Weights of a small transformer language model.
Architecture: RMSNorm before each block, rotary positions, no biases in attention or MLP, untied embeddings.
Each number is 500 + 25 x the weight over its row's rms, rounded and kept within 0 to 999. Layers, rows and columns count from 0. Numbers have three digits each. The size before them is the row's rms in percent of the matrix's.

# layer 8 attention key, 64x256, rms 0.0865, rows 36-57, columns 0-127
090:462525514548521449508506507483463530457492509482519510508436454523489496542500453506500525527480506529529456505497492509499496474520468491556478518552519493532489486478515498509501482531540532545501502486500517493501474469470489506504480511530522484471515474500503518519491490542493485502458520533506457488519493542467479481502578466468500497498563540485473469506495535508527486533485
094:521518462504493495532466444489486451534481468503486516503499486545473501496500533545503510481525521511490492496419480493561482497463497495479537523489498490487487488524544490498508499489471520553499522465455519550495477512559471494467485465485454458517493491515485520512495497477461479475474510526490505477494527469498504481486567496518505455474490473500530463530500502469498532480474
096:497484521485475555529527503510495511476512501512500461489484489470506529528488481483514439499436519517491529526486518492495459520525501496541502479504532516496507546491483508512438487509500508493547501471532477495521502480496507477479513516456516492529495515510501487499552494491451503471500501509482485533481524544508510552548491539480471525496476487509524486483508452516485501508526
090:518486487501461455468522455486488515471521471464508528486458519520523515503533517503479501498482500525471513498478507480516479500517488515477503483488497524480531505501484485500519478486497496501497496513467495493526492516505492498539531487522471496429501543518479514508539495496516464500490502510476522527501464450494500523455528504521487500487507535469515566487479494512489500486493
085:516514470498508525546465428498512508463507521508515545527482527519475484519505457469515502532491502538501461504466462496492498524481516530476495517457553453474530448508455507497514515500484456520510463490484552494501518486557519518502515474509506455495504507496490529497491511491498491446484511500488523522474497498491494450468556461506486474531502506479496490518525509498488469541481
102:509485462522536515505488467508519506489477480472538531494473479539515453513511455484535474477486539476452476532500503495512509499540479477523504502500507492508469508440502505499500462533469525476508544467486532497521544461495475462504491499481481502479501451469525467511521478524460494499447511473507476505497511533498517453508586541495482505479525491526469486547532505483536505492480
096:487442469507498533508477534504541527504466481481494485521540484463494516538467469471470472495505518516537498479466510494478531547492477528543484486521505476503500506510513524542442476496514486453485498488507522483491499475469527505522487510502489554522487465500502595490481497542564525517487530489483523523526497526471533527490507510520476517539533530481441483464491517498530487505492
100:489512510512530542528536519496538507522493528506479499449526537506559534440534494522497500517505502499500469457508481503533462520487531483499495473494497539501506514526493510450545533445485484539484494488517490514498432523545500480478520468442463514485518502544455530467523514482488494487483486481492508504509482456491447508507479503507481478465529555501503514490522516523482505530532
093:469525512483497561503496489513470515523509442522512506508492517551528464517484483495483552508471465529504476497494514516534458510501502514503518496500517515500552450543498482483500483521496499505521554501498528552486488469466504485456494531477478457498505511511510493474498539542502469512509491497509480528491513490501520467468508498453502531504522467501537490532498515461494496471484
102:505541520489447492498461497491533495520545491525508475497529564478473482484522552464476488498516523502526478472485443519515499486479546485501527521494506452521503523511495502483500522471501475496469460470503515475535512530505517517493504506433512482509477480512484496464481486501489504478508467518507505528501499454554475523496502481522506504519470480479523523507501457476498499496488
104:526523539465495497515506511475524466490515502466493460490518548488474492485528525527495517487494461493491517463540515483504530506471511473467543549501496457456569556537486498482520489459429460521494518553520495511449508526505514526465507502488449480475484515507508499466502494501529499497499509472495502529509511468483530478507450499544496516509469535497516561477512521433516532498526
099:505506470537510478482530516510477476520527496469504533463522508466545500486479516470488524478519475435497516492457462507519491504445519493509509528528529477495500508534479494497487498496482464523537459516482479506515495486479526520484540515495489501483521554548525540520495471459513530474496511516491505510459509499510541493493502453553513501471456511454516495477472455528521510533470
103:498519466499502545501509493544514506492548502488475511469514528558523503504483551502509529528525529522538493480514453550507479493501481526507504514422498536497524465503535507509518504409475503509466533513504524507496474547483496545483489446496494517474506503507502492507509504504520474467508483487481539516473486470532449468517455487501528491528520506454554524535480490533491514469454
099:491533508451530500514486497499538532490530482505506502516508492501516481504493489494548539503511497537527522476460457532470516465454484509532528466537538488516498489529502527523519490484502501459464487507516457509579473496472512463513523510518450489525536469486480504507504488531528490497457528521501508501520524537500505473484502501486486514450512526527527485492499497515514505496503
099:468519518525484471492479498490486506504473464541514521477479493467474525466534481481501485477456487497532493477465556485512475509520495432494497494489456525446488528539464493549488534478493492507498479507505489508486497541480532474500512500422539487487493532513506451521488514499498482534491496505504488509458522491522476520533491506483491501500460492498514534518485521450513511513511
099:524474464470500519500514441509527509466512492549485467491499495466435493464488514503514507476450484510516512546537450506467493490496454485528495505486506484536456509512523507509502498510473491485489533498532518500508530462524486496475478502471544504462518524498473475501546483561490501529493508494515475503476551523485489487507527495510475495498465498510508507484522476547482490513494
114:469502473534465539476513497513469498508477463502505533519524446526511480511487456499536490484529507488556477543497526469485528534521507518494485503538471528474449509488499523506473484520482528511551502492504514512446507485474505485515483494537496511432544525468525484488522507482519549522531508492514493525489453534476517514505510524454515487483506501505541502466500504518504575484472
108:468473458521482564524513515524451523482515513493521504477497474531464490512467505492484485480498538494517475548516514465473490487491457518530509527482475451515474522526497529542479488512498505470528526513522544523524542481484481498525486494526474504500445496524510515507440490534492543514490516486478486464504449533429496496505502492502469494562508547503485503503498538494526520489480
103:503485496522488489512463476497518512487456492532515518565497494515506514528475490466529513556486539519511476503478534521525499530488498522527485505500507499523494496500471516511482511539499474511518528540489553530510476509538504483501501475507551512439464541505519499473451534525497489498519509449485481495531493497481498497515536500494530496462516484511475510476517510514526455531494
103:499484516522504480479554521543490482462523528556501548438519483488545490484449508506478489497457546506506487521497481509464519484489514516521481508510518512522470503510459526505557520504533470503554499517468464486471523481506492505502486508509527496528493488493543484520489515526481509484512534519489489496506504481503509498528495448431527493494478502528509497481484482509503502484478
095:506508502472475523470498494503498547541545536484519502476485519522523516467497496507513518466478529499510462540511498509471535515455509478552465513515474521533482490507498464480529498525480496525522513488511510517464497507493538480523508483508488518433473515498496505465462509479521524536475565546484518482480493497494461481494549498503477531521494499540508478497477528546467525542494
114:518490496539464489504502488521469534487486509501503513485471475536518473487511494492495507455492495482502520590503523499453501490529505479528508503542481463496498473435520499533508488551532487513557494511501511503458535477498515484523482480518522505500469512483510486513424465469502507520507477504502520478525495533484488481505533542486524501495465479541452516489528535524509522502467
# layer 8 attention query, 256x256, rms 0.0867, rows 133-154,165-186,197-218,229-249, columns 0-127
075:516509498493469442503503527444504472522493518488514498484490527454537483473548536505486510506468489514492488459497511512529533524491534483504476503455522585484534459473475500487497516478506471540484536467504492469495489488506467555493501504477454536474528549521464547502505485470490467462537460510504483500515489501509490526524478469531514483504457489505498494453507514482473517449501
092:499539482525486523441503491467502524509494499495482461515486494497484526500484532508512470524518486504573482486480494462501518506461533509472543497552522469559492546493529514466512502490527502474454495521526471511479506481510447534515510487512478485463539506485471550512526471531522512465471508454500501511532479501492521545533472483537479468472518529484476510521463492474484533553508
086:484518536500519569483481496499515507535527508523529486536517510506493533466491505473491473508466486491505500521532470476451478497493524484518512490471540516482514494499501479465522503463504478559509529502508529499510520499491469496518497503494518485482515531507509512492483483504465462531524491519466477483490531477551458509521472494510479457500448477516491523524548523488477512570514
087:461494499496500497541499473479439426490463549484515571444493485535511490518504481478494504483484503493507554517499509510528483497493509484503489519474504545504493513498455495486471473481485502526497499500532502538478484528491516498473516507519486487517492439487586473532496487451505474469530507476493503461477453483528510498476525514470506526530467485497457510486500494497477453508508
087:489509502517475483506508489493477534488527525507497458527548480500518506530434469501513491457487481501463526465503528502507530531509482503483512499504527471524501541509507518539476472533538539469534500512539450504526466513517529504523525526494479530493512494486489489478479490532493552511517519523526529483496500516497482493517476479542462488499517549463541486517552487535507502531544
078:516518507495507502521535504516517506460507440519528496522453491471510533491484493510503529472487485520525513511501519496489538478498522503535476495462495512503471537496508479508490497504488464466506521507474519457484480504514489511536526518477540540462537484495478460473554461501501537523477508492540493488496534502452467518509501524505483486516567526540518563513482472503529457531549
090:514501489477479492444542523537491496520465536535516528507486525478457526468543514495510486521507513486518496480538524506500473481473543461486517504519469527497486536470522504476516500503484481492498489509476465488465515478492474509469493517472515509498495524485483522495519482492502472468515497485457495497507486476541514529481451464492525462483497469496480523501483456446498534541465
088:473490470489485508538537490501475517495508533494522458515530494488501496510541469510511459487486472551492500528535514517477455506531496458497478474497461537515487508491491498542474510483496491525522492505491512470496462482505517537512517513476482516482517494534482505468496487511512502465504544555529513460501526505534491498460516509498493443511520538533521489472528458548514494577527
093:464486494506516465468469515520464495481487521537462534489458490507501496533526526519538475502512519473474433491473522502478481485481509487525498537520503544500545488475470546501486532467518532539494479509525499546510525493492505486470480528490487522514492524490515516522489476487440461511539507530487510517466488480532534528509509519499524465528452508506515497479477507462497496467464
086:536491525515481501497473514484504485487510515521507542506478504508480473478487518484502482568481538476515496459509523483491454458477509497485521480475495496473519538494494493473535500482506509547498518528496467503489480511510495489501508500497544478532469484496513512510527507464456461539509474475482506517496516481511517537505504475459517479502548496522503507525504502501439449488458
086:470506508549513451466500509502510519527479492476485520490545478470482513488524502474468496518467490479510533513522497485516462497517497510494475472489480495496506518507530503553515531506479505486469512478489476469505455505496481485474468558581549525508498472542564513496496530486524493526497468482482482484528456507496499475491512517478500546511485496441565503505528528464489501490489
094:482506482550472461497467518531513463536465493506522519488506518456512532467493489459471529517474557478509492546544492508510506543519484470492497500485512537530500488480485476496542527473473518523495526497510504485510466479479486500451452515505535517494487512519539499525486488490538483514510486540446477497509491477483506532547429519494495491575489501454466481502486495485491537512495
084:490536493473503496482550477492494522538529472486504463503530514503491505513509461512497522488505488487530582483450458492503521547511474514490498520474569524514529568491498483518500477488480518479481509496525520518497511478486465469507503461506535514493487517470525518510484421481483447486471514526485501503504517500531497512496496501513563479511478475521512495515489481554523511465525
098:489476471494497489468472529490473519541535527550473524505491516536538504441561542494487544509514519516487495511497482476498506493484478470503474505506502516485512528496479476475522507518465511511441491494542459491511497485478441518519507458520497490535486506496488555480536506523526471509470469516484520550497481492529493523524513461461526469529483493501503512503528512480508558518484
094:480522512506499448489507502510495531504539493507465502487473504551530487523514486500480457499528492466543521447505510517496477469487511454476456488522511505472530499465539524482522484502464552503508484480490510487537440506449476484500541529507459513483482438484550507538491492488473478478464461471489523517515490494494473488486538495471496469534519525463468512466531520476486536493518
099:499499470530523505521463500520492525514473482516501514486504516536520519502488509512487498481511534540490499464489532498509487492464497530506523503513518470493524463484468430484521514525509480493512455500501487463485490511561506568492524460491445537529492492482469553467457484484496504449505470523515484537528520502493506489481515453524494534483453506508499524492528532501475500448496
101:528509515495496531536521501481509482427457496500518479537457481473552504535470496500533507491504491482477519504464517552499555522499525502507469475534526463481479495560495532530493503502546485481507503491502512486506507505484517501525493475505531500466509473465518447485534475537539544479492534530525498540493484516472511488452489483472475520484520472474500492504478493531521530528530
100:495488508488512518510424523524515493491528502472470567523522529516544475505490533452487488522489525461488496499507546512536552461533520471468519449526533516496508490484509482457508487494495479462526499519492540447522544540486478534547522500490478498502496527533547521498513526519519473508479503456505498544508530484486497515524500449507505502520489468525517531520476482538490514550498
087:529503503493490492509500503495508522480496468507484446505508501506499547462479530500540479488508504519512468479491491465523506508529508477465513485508520480489466511489524493464486476478515523485499524444485525514524496498532500493542514466509447534458567521496512549493503487495520484485528504446551483520487516514463507474561502470495470523483493461497527478528515504469538529552480
096:506504524486472501499497518509513483538550485545490502482495538476476494509482497536463479509472493489535517500500533477466511512476479526476472503508502472503476527522450473509523531480477511478486493505477487498495554516455512507499515469460506477513534510488545486514476471493503477494513495496499482501459461481510476487476479503515532437524481497509518513491446478499513516526511
089:512477472518536511468489542473537491494530485459505520516498499493530474482509509508535492499460480496510457498475482488505494417538420495493436502489490478475526504532519490504500520482505494481479499502497478493520471532540502491501499527489530508488476517481565503468504518502505475479513501559496528495487515520490494462480521506484498512480496489537554497479499479510508497521474
112:494497511527519462505490504530510488507527477501484506428470534521496517469503535518499548504505545471469510498491530507507518487467536479485495494516523479476544493495491537481504495502499530511482496507498528461485508480508491544464507520499518513528478510532512533504546512473490513495556463468439508515500479459521493516507486506470517495505479493480470534519479463470444492501474
116:507521552501521478470480506540519451478498486524478486493481502456474537523510543480499490504481498463483543499519525476468473496482497472503486519500500481470515519568492486497488519485518493497483496484506476463545512528432530526472519463510541508495485501478540473538567545504502518472485478515511516516470477488531503508471475522476484459505455485462515536469451486499510482505512
115:487501533498505488489531483550520487540517479458495534532468507495528474476475520508516494480576442491500438478515523443516521498467526513441496470502505476519473473486535510446502462501516456461482476467518522474472479491498484539523505517534493458527513525516499494485495493483522484458485512491511467502482497499452512541485512510563505451465546495516510512524503485473504533485517
117:503513524493500489488545489504507525559557487550513463487477491502510513503520496497476519495522474438519466466483529458510498458473517472517538481516556503506531506506526523493493540484517513503484463481484495474473543510515480541490494517457531476492510500524502503546515505515495489495502484434511460492441519492499535455456468509493501509507493492507471494527482476452484500521523
096:493485564515489515494456504496473535505518525504479511489502505484530530520529478434534519489461539494514547503515461546518466468546498494495494494529509517449524542524484528482515520523518511498493528534465477531483463512492484500500465505449503496465505517489556456446538483532475504507536486514485471482526516488494441481501468509524498526486526486524513508500483487517473468481499
097:503509502502453461476471486488524510496557526472512509525527484531505518519533488486486484463482521530532512495486469451485482516484499450500456537541472538490491525495508503466501466528503506478530494492453472496515484468461498509474472479533452432504505521526497524514563502488510517513481527532525507452511513525491492508515480466488505522500482513487515476536513473520483473500458
104:484521507496472493547535478496501503525526503454526490507470507514540471454533456519498492460525504506456492478453480511519501486472505542486503473515492487494505512495513498469469477530489464481473489494506528511515509520565506529493511522522467457473528525521470491482503509519526525480495511498519492498516501504473498487502525504531494517490482499520511514507519493494524464572527
099:475498517548493479493519510576509496475487445534469479498518508461494495505495488461473493558514496460532459473549544477487492452477509505487499501509489500496505476469488538471481528485511503504491500490486494462503494521462518494477511494487507492495475477473512502524534501516510481499506478482474488529402486486486471538480490492488485476517529483472491516488497484496466516483502
098:474512479483475528536531501494516521458487495475524506548488488502480493467496482527513494493524537526454435484489491492488441478460500511490472484538515525504469505450525507475496478506537489460486531484507467502516497514569479541482497504528479476489490467554462496499561492482449518470494499537512503481479530513495498550472503513523532478538535483504478499477531516516492521525481
101:543458516500522467492490483560509468508496496523501508508503501462487488489496540493530440529479472462509517481500554477533513463523531456499512520447490515524502496502474491522499486483506502510505500490529491460507558519454505517556503522494506547490494551490504483515513520500514507465485508481493495508498505484502518532471505533457507485567502504480493537459492501483504479490508
094:494496492494511515462534469507512545497532505544514506495460505478526499445530545460521470561495486483538444495526497516523492479525526449503552485459493506505546501520479514488478507481512508525508486496527466462533517514507478517550524512462529477503493487456469467486468471508515461469482478481487479513464506489484508514539461488513456485515487509487480461499511499484474499463481
097:502532526476507511504519531487495524510530477494531455470478521515535515482521529496467504543496506487482520484497512515510509484495469467481506485497481513495550515525438494507483535497470478545481499507503497485528520531516539480523523481451505538501518500490494485463497460517499489504541449479493484526492469489491498461463486537488493483516530512491503522514519511511504491474556
102:501494575508522466509497508497483492523555528513531511489472497486537480481498498503481510495473482455518507482512578481456448519523508451463513519516478478517555462533519562492500516485469505506519534495501505495476528505491496516526509524513524536508498497497487454514531547441503496491524459470497464490478476480535510502499500532498484526519470509472449516528471525489483528499542
099:508489554482480508457473513469494506509537486540521529488562523475486489482502490508514542482484502532527529497518438546526532506524517490491453501511512501503485534518491477530483537500499538515482504504486497528504524507491506511443515493515468541482486512536535503479557473517522473475453530501503539523493503495559480485467516469503520537498468508532484514512515486505524504509505
098:497499464541525481512523523469486501509475471498555545493496546495483471460522513523528489507492513477479517516499499498511497507472483515482527531458510486510476517440440492495539513485452518497468503493502512528517524495500510516458494507449484531498473516487496550509510490509463483471554472437483504466496504486532534526508490468509505480505496489498487524504441491481435501466516
090:525548531513542484464463507460474462497502543477526484472541503486480475530480491490486480485487498496526528507501456488539504506526505516485541480502522512508496478521520475527508474526549480523534443481535521501517544486457474512515494513527486495571499491511569482461505511470485512527526507510486508486511523504488524478508497440519524478556508487492551499519474469547541488494500
088:532487522509532463499536506528523538487572509521517482496517550488466523513500511470502530530513489471524496504523528503523493486467481481516511515502519460525514523488485491509518514490513463453513468509511497492504505482482489580483541494476505512535543544535516536499518504497497519472454467511475530522523531504506478507529496514435502538495502520463434483512498508452526450482511
099:471505473480489522514468476440503536490513522466509520495466475518501510504520471518505549450516531496489517504511499507459502517539490509472479480504499491483456525454490514500523485543510475471495483493487509538500509488518457499476488494502479456489532475504531495504544475497518506522524545530524535484503516509507497511519526485550512512436503506530533486494546532530533455492508
089:498485468499488473480511513487517489548486495503515519499503495476523488533499557484484472513501449502527516526464502501521500495545517465493478473547487541536490530508486497487469498471484475514506498481496535484510482489496507503489498471482516463543498513479461503518539495502513480484498477521508503547486516490504486498487457510526474473467526485532517450516448452505495498501449
109:490466517527496490527482473499479436476465502503540482545483505502484513502528506495504495513504538523431508500531511484490449509453488524508510495482472540545460480533499517506538508516521488506512542474550504483503454483491484448486501485497469497504502532530506481535547540488504467510488530503518514504497493489481537510473511543514508447540518469500502499466487518563513498489490
095:500515510521513501437511517560492504493535490544501512477504519527482511439546525513479499453434451486513536491479473520475477531521529536489523471522509457444505527473480489513476523490479530502502504520506482527499509531483521513498486540496513492526469490507538495538500492493518534490506481519501511521481499494519492500528471514450514511530480511530528517534490465482492489484508
085:475474464486506510498524512487510516483457454486541528469518500547524504468464499525546469496493527509511538504473489530487518550503505510485488496484523533482487524473483483491519498506515469527520513485523538530535502485521498489514483445510475511464529515482509508476505507500474502516511496557506519462495523510493496546490460451506521453522484489524583516531534480542504497534467
119:497472528515502504501464502515489515514489527533518535478477543505541473464531548520479479533478498482506541499520542491489505508509497492458516500452497512490536529525513479492524532473500485516509487496511540505477554517507495500505508488448533510483489520472499461524464491490478492454540480491470500499492493467525489458489479524528485474538483458510509472505496468436443523478491
081:483506484485506532467519460553567503476506537540445502516460540519548462492523540470512556469544525479482514496499495477533511513533531518517496504483543532505493477519507546445500496487479456469522499528497501482495514506462501515499510499498502498465542520562514483452538500503503501483501524488489498490478470500486467487470483457507518495479526453514532523543508500505499507485472
089:494566506528511541471508544476480462485519497477489530500440516490523483489530510517484508529524484525517456478487523474485486503459534457506491495494545533488515474464511466489484479499493479501492473470495524451545490484523479487502505522536535499514479503466485548477546498469521455476491534520504514513551503509457463486474489463476464468479524525514496521447480507510500487502484
100:495483556517499527481428520483440516499498549529471530476536498510549541440484506483506547491497521503516497542471504504490527509483529476510503460473585479513510491490476503481504494491516510514480496518454531500519497510528494526535493534484499497491463503481550490470501468539506510497525518477503454501515505475490503440526530446500506500489496512508515528514497487505496513490529
092:498484511546507476562485522488465508534503533486541434495567478468487495540496461493473490450510481484495491501478469534510505496501523467530484447503520508520514486537492521478544509516513498509476541497456474524491450506518479495475537534464524487521487466484483487535471497527474511492501513517504487497482562502518486480482496570494499526538498547498514466534479479526498461483543
092:504546476519494458544515536461502497517516518456520483537515480504448516541465482528502478509467458530500466444515503491492461469491488477521519520491472524466485502478479504514515493508518522496493517489503488483506557493471487461493464525577496471488517486515460528536465476483510498470498517497512539474513549514493504541462481530506501516478498544486531481488495514490508509484521
092:497546482511470486485472500453486509497519529536487506526520479524506505471546467513519493524478524520490507532503522481459483520498435475483502551531491531496490483488544464539491484501490498517460503497512505537551490481506523454481489515493513478487522543474481501489539515506543490482490467512488510495511515526521512488493549513529470486456432504503494525502481535485481514550524
091:470467498522453508533465475515486520524490509490488522477498523489571445456547504504504520519488519496540486475475515498516526529474540497499488523519562502511528480509535551437535515518480468519487517481515483490467467492533476531545512521508477535505505505478505487509515506450504489487468492509515456475528492503530457472510499510520484505523505480534475505525511474528500502550492
088:494504475505499494513469525487521489508507519515535463509525487481423506516547522540460540490510466518491496473537531508493527482543491486496502491531435507481518492494509484442456477510529514489522511545500492461496455494498506446518466538494513548548481492517447503509538487468501499518508484491512490480497513503466467543525438511507519526494487534502559484489531514531457525481499
101:504498543473481512485519526548478510463500570506483540452471517549498505467496524518513482505537506514499518492489546486503533475497544524471504475479528447514517527508532480484512501501501491529472512514507477494481524491511463528515530487516533520487477520499485470501563498517504476460554521511499465532477438488488487479487485477514527506514532487507467522502486468446480562482466
112:512447482471531473456496502506476502511451572491514547493488498496535497478483535523475507477469550471484457515532500510453520508515507506482509515446536517509520510483516462545510504499510509493485475537489488475495533513495478518484475496459491514507521494484514492462487515491472502511485514506496497495476512503531560545474474488501531469543479458525482528545496487483490522537485
099:458493486480497522452488497498469499464477531458507552540537487468572477522436528482490483513526549438512508530462502509520517481507497477512489462469514520535494480490471473500565477474510441496523487529470500496445517528505504515545495487477507515486487458534534498478522503504466477483477514551507514513535514488480497501529511480473504516472521533506487512489511495512500522501460
106:466501549500496463498481484531514526522528523513453568505473523523477483461514515527532495555519509515492538495441496519502481503501508499526524421491548453492478487504508504475538482461496468507499531486518483482499501494483500492489511514519521525497534531540555472457516501494516526520532497485503488487505446501519464519540525473479491522497515542484524544492487478539478499491538
091:477484567500458508500485463479499477478514507546506501483521512508544463500482502500487523490522527482495537483486518493528514528512524474507524473511487482496465511498433519508522514442501526480462455532493553543501545519504534496495515500498530501497522488488551476497519485513500487532458515500516513520516530498477480502520505516501473505555522498520510509491489474521530501461508
112:515559466479468514443525519488471506524541495485499504496482516536527529495550505558474453533535491505489502473504524492508479508466530486477487495504518512459505475480478456481505492472522523506503480505528495460484510491464485504492508474515572504513505517567496532459507472531486506451527535497492506516506463482497532497548490468477503514491541539464512479497447498486483537412504
098:489542521484484580527519502549485538494491496500467532465474509520589463546512470520511498524512488473509522533479520501490538514520540513513538446464509472482529510524481550459513498487472502491539516514492542518458485529540486517483500517531510480499433495514558456500519515540475461471510516496523514509516444486519514495504468510471513518480474473499492510503500502484495522488493
101:491477530496470478493446490511531489521451523515452498463506515471451482509527525525490495445513474495479519508475511489495509472486501496493511460481489506595505526486485506490491510507525539504502508497521521492507477507477510534491528470475476465540462478526499482488546455466485526527511500483495474539453451502495463522482519524483489506487491518486508520463500465475490491490501
107:501515468509507443503510469476531513507487462468463464536463475517490528515488486473528533485485507542486514481480494469488502507499464504507468514533495511500515485526509489541529481526506480510528506504476540513504503486524535482505490504516511467501532485461468494507507517470534525510466486472494503501542510517518543494483510515516477491510486497509525481497508508524514474473554
119:494511488515444500480480531488536513504507537498502499512524517475521526518530495459448491428509484498554517493497494514496505472520520496495480510562471497544483515511477500488533493503525478495503489451479519439463508469475526552557487476545524518503475560461456500531522492486513547476503468494497482566535504508505515512527448489504527513487469472480513471494497476464473530524548
112:515498490513492505550498497471516476473473439493512506498515491496471488486448517468536536508503509508505395543469485486495467510502486484539473501472505501502436463489456484494450498511528478524497478463456502506516501496489490467498482494477468499494524474456496489490521538490520530510473482536510520485486517512486508504503521464478463502521477424470486532525473491540509463536473
128:497501538482502517491463498492513506522520507557491493524503499530496478474528498508439529461505529495525503514463504475477476491505493537464499486496506467506489521513478522477477523503468507491517539488489497519538531548525541509498496527469503532517487508494541448471502491498513517501499500498515500554469448509490488474506497458500491498538474408492470516510503499499481537490516
111:479459473545534490522512506522509486476473443517493453457485512499493520512422516466556457465535451488529486443527507480485485496507482498466497505529490476533485551494509505526460495479533528481494478478509531491503504515479533500534527489471485498499518513481531482506482502512505519466534544472499494529508485510502463480453501530502480505500511529503490499490465483500540512476540
122:537495497511500457475500462515494522555525557523516521491514522542559478454497510519524487500528520525494507467494514531509525517500540485497524474527565468519505527534511484507538524482507483532472513504498536503485510493515498564505524491481545475502487502512523501456501490521460505498510507504509507491485450481514463471526563546513473493479507474528489531520526481472485524492510
089:523484500457473496469506508488540497492510493517469501539507536471477498463503502510518476520517522488472502536470543480524478464483496500482526516511497486467498483500480514479458476485512464463520507503491500483506522540498532510474549477484540499482500485560514505484499504508502467443484507519488489525476469474463517514479436525521482430477511471507521518511508482507503501497537
097:463511494492530470518464496490487501491471527434513517522495475525472544510468478545516508527517502500481487498540482487510495537490486518482506505502490507543479517458539449522489476551512538493512479498458467471510526494501483510515504506496524478505502478537459484484426475450499505478541520506531488487527533501459508506505455467529537489495482478546522466527489536508515501470465
095:528520522472479494459475536492512542516515507538467475501523510491554533475480567491457518516548518525569466471444540493520519511461521481484498504485508494472491471514494473476507505490503464493485499500509527503496572526505532489529508497506471520497492476497523493476507496524515519513453547540482473558455468491491540504450525506518525546486529501495490507517478469527511511514501
094:532516503520446455508505512526487505518505507500460544498519505536524453519493502474504501479489518457515562561507456518452538495508487459473482574526485499496526504547474512469503502474512509487535525511539517504562501513486492518536502489468471535488514485467536501553499510502446480529529525494494474502496488512546523465524476507519452465531445478518500496504468503539546496488522
101:521486472552516506535515495511514510488475493470478487513503490525502529532458484519494510459503505527514498487559451459495488503477465511520516496488492483526505493471512479548495492518482536493504481453497506524467461471463481492501460476559459467470505467485468530517468474525478528539481499488519519458558505524489496503540542473466506488501510474526493478540516483542493513494492
102:474511500537524474530516496496476481501427513494545470493505478450499527454509486484516534523503476486530504532552483517464529531522517490487501544511526522521515517487494483497480477525508541475501525507472480504491486473497500520466493538492498485562493515514496500512472486495485514508498498508521511503535494512484482504510508502485523478472488508477487485483490516550511500532513
096:522473544507500517490518507488489464525497484479483531527487513473465533520499495538481496559519459478543518501483528515490507485472490542460481493522487516508564509486489505505492496511497511517472447517508519476528541492522515475558472485489479521494493467522467541489486492498492481517491481488503460469492502478507574484480470495525527449517517491512535511500480490477482507474479
091:527501455482500484549482506504525496534494466503496469488508499478541540486539500501451482486523512530452463443518506467472493527511509494498501567490486471486485488522531504500483481545469516469467493487496499493526522504486462483530515481501452554482454499544481510502537508470500484505463506494518498478520499510491489514511501532493486500504525510538480508462497526516541487500520
115:511482554456507511493487489474519525524451498490483508509508499480514513479486518516448471554522452482492515467471532498534497465521489536505510422486546544437497503475494488478497506513490482490457517507510480486478485515514468480504556501492513513513480524483494517465487471495485476518467486466469503531509477485509532499486468514513477504493563522529485524523510497486485527507491
098:509522502508529491500481499468466543494475489504514532476443480537542555479485492498488527499540523488496472499457517509499452465484517489487522515513512440493484496505512533504510523475469507490511512526518550500507520518565483497538466483461453482497447517502471490502471487515494494486522516450491518498421503486507528510477513502469490528502480511447514496544476493477474481474471
105:520460493498527483510546514550495501533504568519483528468489506553523516495467495494526441519512501485547461510527475510470521505458489490492513491478487532467514542490490500510454534464490511516472525482507460473508553518514496464564499490503513558514509525476510498452493491495475458497507498488463492496501466498513488521501527507490467492517487475522500486486499513529463480483529
115:462540511491496477479494457538518495519554453530484482512512513504492487528537511489478463494501494473503460458470575497513522484508557505488530517474525493504556523518483494466516522484503498530486462513507515501514495521470503518485520511466493465546495517533486480552558537495506504483495462501485488506460458472487489524502470514529474517515507466466475507516510486479463510508531
100:488543508541487459484450485499515509534510520475511530498524517507494473492512455492477495499498474508490536524502481506483485536562532535485504571498533452487526539482514443479498536502536589492511458509485488567500499494497513474478503532474507461522549481511545492481500496479479484501510504536493482458497505489514489505497458513487506492505499513518473470555492517509508477494496
092:535459465541493538527492510488498529524473534483491556490528520517487508508511498573521567525510487521489500556495443526493571475452500532482495506490516526471517535496492501526493484493541532518494530519450497523506502486534446547479464429498519507539496475497506509495499464537523491519541531531509519533480456486502502505530468467520521453520482498509552510497469513497492513481500
100:547518545497551497493518489508502478482472493485527511536491490488517524490523457509521509455461522510470446472511526499529498511511503467465494505476524480485534478522508466492524483508511514482508476488450510529463513522526509500491473508481438495507545478520513487493528493477505509476513501490474528497447519483508494507421472502469524505466464432539490501506481498526522488482515
117:544448544477477502476526493502510498473507508495462516496506509506517480499479530458529508523521496477516558494428492522496508494504511516516493465474510494472487475480516528497497547487510438496486480478487527455498544510468539476493520532519543539454524514481525484488518485509494485437494485511529526536485499509532520529491494542472480514485499508501511478483525520509534502492508
123:540452503459489510519521503457498473445449529452488484535504474511529528511513504532526558525463486525486504519476476503493531522506512545521473507533512512446507479495509518540457498494519473500511466511504514462470488493511495460513491480533492476497533532500492511529532466465562502475522552495507490536515527523493538512486520506500509526462519557546471481476524509526518495480497
095:493501529468529461472499528514466515519536470496482519465454467522544501494501526492514514449482499477528537499506478480441494507507449545492496501482493491450548511470518467489514495457509527518484497467490479515503447489505511537496483454504488449500511505495485534542441493490471516498486478530490526501540523501528474470502526508506486480467488509485500495531512492521521500510546
109:533480498483505501503502547524491431471532492503522518506479493533461551531452515486520519511473479484438527538544560457474487473508488522499493512498491498495494468484518488511500498510518494518496449473501499475502492496473515476544485523482520523480524505512528500488530495434496538504467518470484456526510566500482547521473533515493512523503526443543521541478462519520512485535537
096:516514549539535541465469509505477493497528489438482563520494519486493520501476512477522511537484502512514531512539497526493461484502485515422511492488497482483489501510458490496504532469463568502508504526545506489523545507563487486471479517521498500474508543471538494470503456459502492481510463509485521503498463486517493514448489457498501473525525492515517550485494482510493552485481
109:537492505472506514470511471488544450477504507502486495534506493506519527554517525506541511499551500500500506484454513492485465492506509500523468467489497537455492472480467509514497508493528470488510500492498493490487502492487520504492494473549559488455538540504498480513527564543481516469511513507479530556465548496511513511487497507510511480412517514508494514500514520487491459538538